config.yaml
intermediate_size: 2304
hidden_act: "gelu"
attn_scale: 0.125
extras: ["capped logits"]
init: "normal"
init_std_down: 0.00244
learning_rate: 0.00063
beta1: 0.9
warmup_steps: 508
schedule: "wsd"
decay_shape: "cos"
Each number is 50 + 15 x the weight over its row's rms, rounded and kept within 0 to 99. Layers, rows and columns count from 0. The size before them is the row's rms in percent of the matrix's.

# down: layer 2 MLP down (transposed), 2304x576, rms 0.0152, rows 1819-1840, columns 504-575
# up: layer 2 MLP up, 2304x576, rms 0.0287, rows 1820-1841, columns 504-575
down1819 112:76 51 46 62 57 46 67 34 71 79 56 57 55 52 55 56 46 40 64 53 41 45 32 90 68 40 25 46 33 78 42 35 63 33 24 53 40 57 43 41 88 56 51 64 30 39 66 62 32 41 40 54 31 45 52 49 40 66 45 66 44 62 74 64 37 61 43 38 48 43 28 24
up1820 096:62 37 61 61 54 63 70 38 60 65 62 58 49 49 65 41 52 49 42 55 52 58 34 59 26 42 18 36 58 51 30 56 38 20 80 40 52 40 30 66 44 74 44 32 54 72 58 64 57 53 59 41 48 27 61 39 12 59 47 44 40 70 71 53 50 68 37 57 49 28 65 39
down1820 104:29 75 47 54 71 29 58 80 75 29 23 46 74 62 52 04 68 30 48 40 56 51 60 23 61 62 65 28 49 29 47 37 43 52 50 63 53 37 70 35 66 62 44 56 42 70 53 45 53 32 28 57 38 43 48 65 51 40 47 46 48 48 53 48 82 32 42 23 32 36 50 67
up1821 107:51 34 33 44 18 36 62 56 71 58 57 75 34 49 47 35 31 40 50 58 53 78 61 65 48 43 62 42 33 44 55 27 49 45 33 19 47 48 33 40 51 43 45 35 61 70 51 46 34 34 40 53 57 34 35 41 44 70 77 49 45 33 71 29 61 89 46 45 48 26 13 37
down1821 116:63 15 22 53 58 47 43 27 40 47 69 57 77 44 76 24 55 51 26 75 50 58 61 61 68 59 55 75 32 68 41 50 69 46 31 84 43 51 40 51 46 52 43 53 50 47 57 73 43 60 20 64 72 44 80 37 60 60 58 39 34 38 25 43 79 55 53 68 43 52 37 33
up1822 095:39 52 42 88 59 58 51 59 57 45 47 81 28 44 27 04 34 51 63 27 21 52 54 73 42 50 48 55 55 50 64 41 37 48 38 39 48 30 52 66 77 39 50 58 80 64 45 55 49 59 47 66 65 44 76 59 63 61 61 46 47 53 39 29 38 43 44 32 80 59 22 54
down1822 097:66 54 40 55 22 59 31 52 35 76 43 55 62 48 52 48 77 47 36 67 73 27 57 30 23 61 67 56 46 33 48 59 38 52 59 59 14 57 25 63 49 56 41 46 56 39 55 30 10 50 37 62 57 56 48 39 54 34 55 55 83 32 38 32 54 29 61 77 46 44 54 44
up1823 096:63 43 46 57 31 50 38 18 59 53 64 62 40 39 64 48 64 33 37 21 52 37 63 44 44 48 65 28 29 60 55 38 62 58 39 70 51 63 29 58 47 44 34 50 46 40 92 46 41 55 62 50 72 50 66 47 35 62 35 28 45 55 99 59 79 24 62 44 65 62 68 59
down1823 093:64 40 52 41 37 51 23 43 59 52 58 33 58 60 48 53 63 71 61 56 64 91 69 35 55 46 31 87 67 51 46 63 45 18 66 42 60 23 81 57 45 30 43 57 64 40 08 42 46 58 27 65 77 71 27 34 45 38 65 32 60 45 36 75 67 80 50 64 42 56 49 54
up1824 092:94 27 56 72 54 29 73 72 55 45 77 44 69 41 71 40 35 36 48 83 38 36 63 60 64 39 53 50 49 56 51 47 80 47 43 16 36 44 59 72 69 65 52 39 69 40 61 35 66 52 48 27 36 40 60 44 65 42 63 48 08 60 65 56 47 66 57 41 48 22 29 57
down1824 099:30 61 50 66 64 57 53 44 28 57 32 48 62 41 30 84 41 48 46 50 48 33 64 35 49 45 70 30 57 43 76 54 69 26 49 58 37 32 56 62 45 29 26 55 39 26 54 30 65 52 49 62 36 64 88 48 69 24 57 75 25 37 41 66 53 55 60 12 30 47 67 43
up1825 104:57 47 57 50 39 21 63 48 54 53 80 48 59 57 59 56 56 24 39 43 49 47 63 24 52 42 40 43 24 54 51 42 49 54 65 56 70 78 53 28 66 59 49 29 34 84 77 65 34 66 45 41 45 53 59 62 36 41 58 39 64 40 79 37 58 52 46 73 57 32 50 57
down1825 090:55 53 33 38 22 15 63 51 51 50 66 52 83 62 38 72 27 49 69 45 21 52 45 49 49 39 51 51 19 64 61 16 74 66 46 54 37 33 36 62 53 59 35 52 26 46 41 76 61 45 55 25 53 53 21 44 52 30 65 52 66 36 67 40 54 52 61 53 48 34 46 63
up1826 096:34 61 25 61 34 30 45 25 55 46 50 54 52 65 65 51 55 45 23 59 30 36 49 74 27 67 60 41 59 37 42 44 54 28 72 88 46 77 47 49 27 46 67 15 54 57 57 42 27 29 45 78 61 55 41 49 44 32 48 34 53 67 56 44 45 34 35 51 47 58 53 36
down1826 093:34 46 60 56 39 60 33 50 32 38 28 83 44 55 88 47 32 48 66 51 62 49 48 34 42 71 49 25 65 64 57 50 61 52 58 30 59 39 54 49 45 36 44 32 46 36 43 74 55 63 37 69 41 51 46 61 53 65 42 59 33 38 26 48 44 22 49 46 79 44 63 58
up1827 099:62 71 37 38 36 66 70 21 38 53 60 38 48 66 33 25 55 43 28 53 49 66 72 38 36 45 35 57 39 50 49 52 77 46 41 29 40 67 38 57 50 90 41 49 65 81 36 61 31 42 16 61 66 54 77 41 42 38 69 42 54 45 54 29 54 59 86 37 54 55 24 36
down1827 106:54 44 61 42 58 82 49 53 39 50 28 39 14 24 48 69 53 48 49 63 30 57 68 56 32 55 40 19 71 54 51 51 62 41 46 45 58 57 43 37 68 33 33 42 50 34 27 34 61 37 27 62 65 48 49 38 72 59 14 57 71 47 34 25 45 53 35 65 40 33 66 67
up1828 104:51 41 39 64 41 68 62 50 60 62 59 40 56 55 61 46 67 29 50 77 41 77 75 61 21 46 41 56 80 45 47 52 69 53 54 52 26 48 50 66 75 73 25 78 23 50 49 37 34 41 62 48 65 33 49 49 32 46 62 46 45 61 64 40 42 58 32 47 64 42 59 57
down1828 104:54 50 44 39 51 63 35 52 64 38 47 50 59 68 51 42 50 67 25 42 57 64 40 46 71 54 27 68 63 36 40 45 50 25 45 69 34 20 76 12 64 61 64 40 58 34 67 60 51 38 59 64 57 34 64 34 65 51 51 61 85 54 46 39 78 46 30 35 43 40 53 56
up1829 104:70 44 67 55 45 58 58 48 66 27 55 33 32 43 81 29 15 57 66 49 70 64 78 54 08 39 37 22 60 49 56 44 56 47 48 59 36 45 25 39 62 44 64 54 54 77 71 14 51 66 35 35 37 61 40 54 68 43 54 45 42 45 59 45 48 49 36 55 41 28 68 53
down1829 098:50 70 38 52 66 77 57 40 59 25 62 68 45 21 17 60 33 56 18 60 51 45 50 57 40 61 44 17 51 46 55 37 60 65 61 35 69 48 21 58 47 44 37 54 25 52 69 47 57 69 43 59 47 59 52 48 68 58 38 54 62 73 57 60 32 42 59 53 39 47 55 44
up1830 106:43 52 57 77 41 08 66 37 65 54 52 58 68 66 50 47 46 21 62 67 64 69 62 56 66 36 17 54 60 39 36 36 38 73 54 65 34 38 56 40 35 67 88 49 67 66 43 37 53 24 46 55 58 46 36 59 42 42 61 68 53 63 54 33 65 66 58 77 51 43 27 43
down1830 099:34 66 71 29 88 44 90 22 42 41 62 40 57 39 56 36 57 65 55 37 55 89 59 35 67 63 49 76 61 37 42 28 35 58 69 32 69 39 18 67 55 84 53 60 42 51 32 61 57 57 30 77 49 45 68 42 37 47 55 70 55 61 40 36 53 59 46 31 68 23 42 38
up1831 102:73 20 70 56 38 86 55 35 34 40 62 34 70 60 51 57 52 47 38 51 47 62 56 69 69 54 55 72 40 49 66 38 39 52 69 45 40 63 57 54 60 53 61 58 47 42 61 67 23 50 43 70 70 24 72 54 40 96 62 49 40 55 40 52 49 42 86 43 39 42 31 67
down1831 101:40 45 75 28 48 48 73 39 48 50 66 24 31 43 51 51 28 58 31 55 22 56 62 44 40 41 45 53 36 27 60 45 44 59 60 46 59 69 71 52 61 72 28 72 30 41 50 51 35 56 59 58 68 40 56 71 80 44 30 66 48 41 45 28 60 51 62 70 64 64 42 21
up1832 102:54 56 58 80 55 45 60 27 43 52 47 35 31 58 36 43 19 69 53 45 60 44 94 53 49 34 37 73 37 44 00 21 28 34 51 61 59 44 62 42 51 50 76 43 54 66 60 38 52 84 62 37 63 29 46 20 70 70 31 40 43 51 63 43 45 32 24 41 59 59 67 09
down1832 097:49 80 56 56 59 37 73 55 48 70 24 63 69 50 43 88 54 67 35 39 55 69 54 83 83 25 47 51 48 17 41 48 49 35 42 70 68 41 21 68 26 55 26 64 35 75 74 41 65 39 48 38 45 40 59 50 45 47 60 62 54 58 52 60 59 47 21 17 38 39 11 24
up1833 099:70 49 25 49 59 48 43 42 76 66 52 41 38 25 44 27 42 45 74 65 62 55 49 58 43 38 57 47 42 71 51 50 75 34 53 57 46 64 45 50 46 64 61 36 38 40 92 43 36 50 57 25 35 50 56 27 25 45 59 32 61 49 62 48 41 60 42 25 50 73 43 55
down1833 091:55 33 38 64 53 44 50 67 50 61 42 48 38 69 55 37 49 47 68 53 37 39 45 40 40 49 42 51 59 52 62 34 20 46 60 61 58 52 30 32 37 42 77 96 54 45 71 33 55 48 64 47 49 47 79 49 62 57 42 90 69 29 80 50 51 58 89 63 68 57 50 55
up1834 094:63 47 48 52 46 71 80 70 51 38 30 63 78 58 53 71 72 41 57 40 55 41 55 22 43 37 52 59 47 61 34 51 54 77 43 38 43 46 20 91 77 81 57 64 49 48 79 54 68 42 37 30 43 34 66 53 41 86 65 31 56 74 53 50 57 54 26 55 54 38 36 46
down1834 092:51 58 38 50 33 58 75 35 26 33 66 29 44 38 45 67 65 48 80 58 23 88 28 64 70 48 46 37 02 55 58 35 47 32 50 47 64 37 48 47 64 42 38 52 32 59 39 57 44 69 72 64 46 84 47 37 54 59 60 34 55 38 63 40 44 65 18 36 51 61 51 47
up1835 101:50 50 47 65 57 47 55 47 61 81 33 91 58 48 47 63 17 36 74 43 46 64 71 38 19 48 58 44 35 45 47 32 42 38 53 42 58 48 68 51 51 49 58 54 45 44 45 35 52 41 36 28 39 62 39 45 61 50 56 37 42 75 50 59 68 77 59 47 71 22 66 46
down1835 094:55 32 68 64 56 56 59 83 42 55 57 61 70 42 44 19 73 38 37 76 55 36 40 33 66 37 37 45 78 28 55 37 58 44 26 58 41 50 63 26 51 75 73 43 67 56 41 33 44 46 43 75 69 44 52 60 81 51 61 66 61 69 55 63 32 59 41 57 24 72 37 31
up1836 106:37 16 44 80 45 36 53 72 63 51 41 58 36 54 27 33 63 33 56 65 51 60 35 71 54 54 57 53 33 37 36 43 78 62 51 68 45 79 30 74 52 55 23 58 55 53 56 03 68 60 35 48 25 34 59 12 43 65 58 54 56 59 63 48 67 72 43 51 51 55 51 21
down1836 114:64 63 50 62 61 40 60 54 53 66 39 58 63 48 52 39 85 53 57 48 58 44 72 25 73 41 79 46 44 26 20 36 31 35 52 54 20 72 39 41 67 37 53 61 29 61 54 36 42 36 74 69 52 58 21 40 59 36 35 39 53 77 42 45 50 38 21 57 49 55 55 34
up1837 107:43 29 35 32 34 47 66 22 54 29 58 39 58 53 56 82 69 58 66 62 49 51 74 45 54 36 15 52 60 26 50 53 89 36 64 45 49 80 20 56 42 60 63 61 58 30 43 46 61 70 57 70 72 23 49 42 57 49 49 34 37 47 63 46 52 56 57 55 66 48 33 32
down1837 115:41 55 43 61 42 55 67 82 53 30 50 56 20 20 47 57 45 33 44 57 70 40 33 34 51 41 44 70 52 41 38 65 36 48 31 46 46 27 62 60 65 55 90 31 87 60 35 71 51 55 26 45 53 56 82 79 54 30 46 65 84 32 31 31 57 33 43 58 50 69 67 47
up1838 103:45 48 34 44 63 40 65 19 32 52 51 53 52 56 57 60 40 53 70 56 51 58 40 56 63 28 12 66 86 48 46 44 50 46 77 49 54 40 68 49 30 61 67 55 74 99 39 44 53 54 59 54 47 54 47 42 48 59 55 47 57 73 58 46 70 67 13 45 49 57 48 75
down1838 106:50 39 60 65 64 80 52 47 84 48 46 60 35 53 73 56 60 46 62 29 35 37 41 47 56 41 62 70 21 75 24 36 30 40 72 48 64 59 13 97 62 69 41 50 51 36 58 59 58 33 67 54 60 53 72 39 53 26 53 59 60 72 33 49 71 44 75 32 72 48 49 57
up1839 102:27 60 76 56 58 69 57 69 55 61 54 41 69 68 32 39 20 47 42 57 31 24 51 71 34 57 60 65 51 71 54 38 52 46 54 56 34 60 56 56 85 58 58 47 81 58 39 30 12 53 02 20 58 54 39 46 40 62 49 11 20 64 52 26 60 28 59 49 64 62 23 44
down1839 088:67 52 31 66 66 58 61 60 77 28 34 44 46 58 61 60 68 81 55 72 33 26 47 52 43 41 61 54 58 61 69 28 26 48 47 81 34 63 45 55 80 47 64 33 56 67 22 56 18 47 57 48 34 35 47 50 53 57 24 64 86 44 37 36 26 63 59 47 65 50 67 58
up1840 104:41 47 50 48 72 67 68 68 65 57 59 75 42 60 50 40 48 47 57 66 49 26 26 85 36 30 15 36 63 64 50 25 55 66 31 31 07 69 45 41 57 36 47 52 72 32 52 45 41 41 57 72 30 30 25 24 59 46 84 56 47 59 44 35 27 54 55 51 73 45 65 56
down1840 107:51 70 65 60 45 60 36 42 48 77 58 69 62 44 35 47 65 70 53 46 36 66 61 40 48 39 74 60 63 57 38 50 33 68 32 64 55 30 31 56 52 38 64 55 37 41 31 40 59 30 40 43 61 55 35 30 49 63 41 28 58 65 86 39 50 33 65 34 40 57 58 51
up1841 098:62 41 42 72 43 30 24 71 82 60 66 32 57 52 39 76 48 40 69 50 57 55 35 62 50 42 71 36 29 62 34 48 32 30 42 15 46 41 28 52 61 48 71 49 53 68 48 21 49 71 52 47 57 47 46 56 47 54 65 26 35 60 57 44 32 46 43 55 59 30 69 25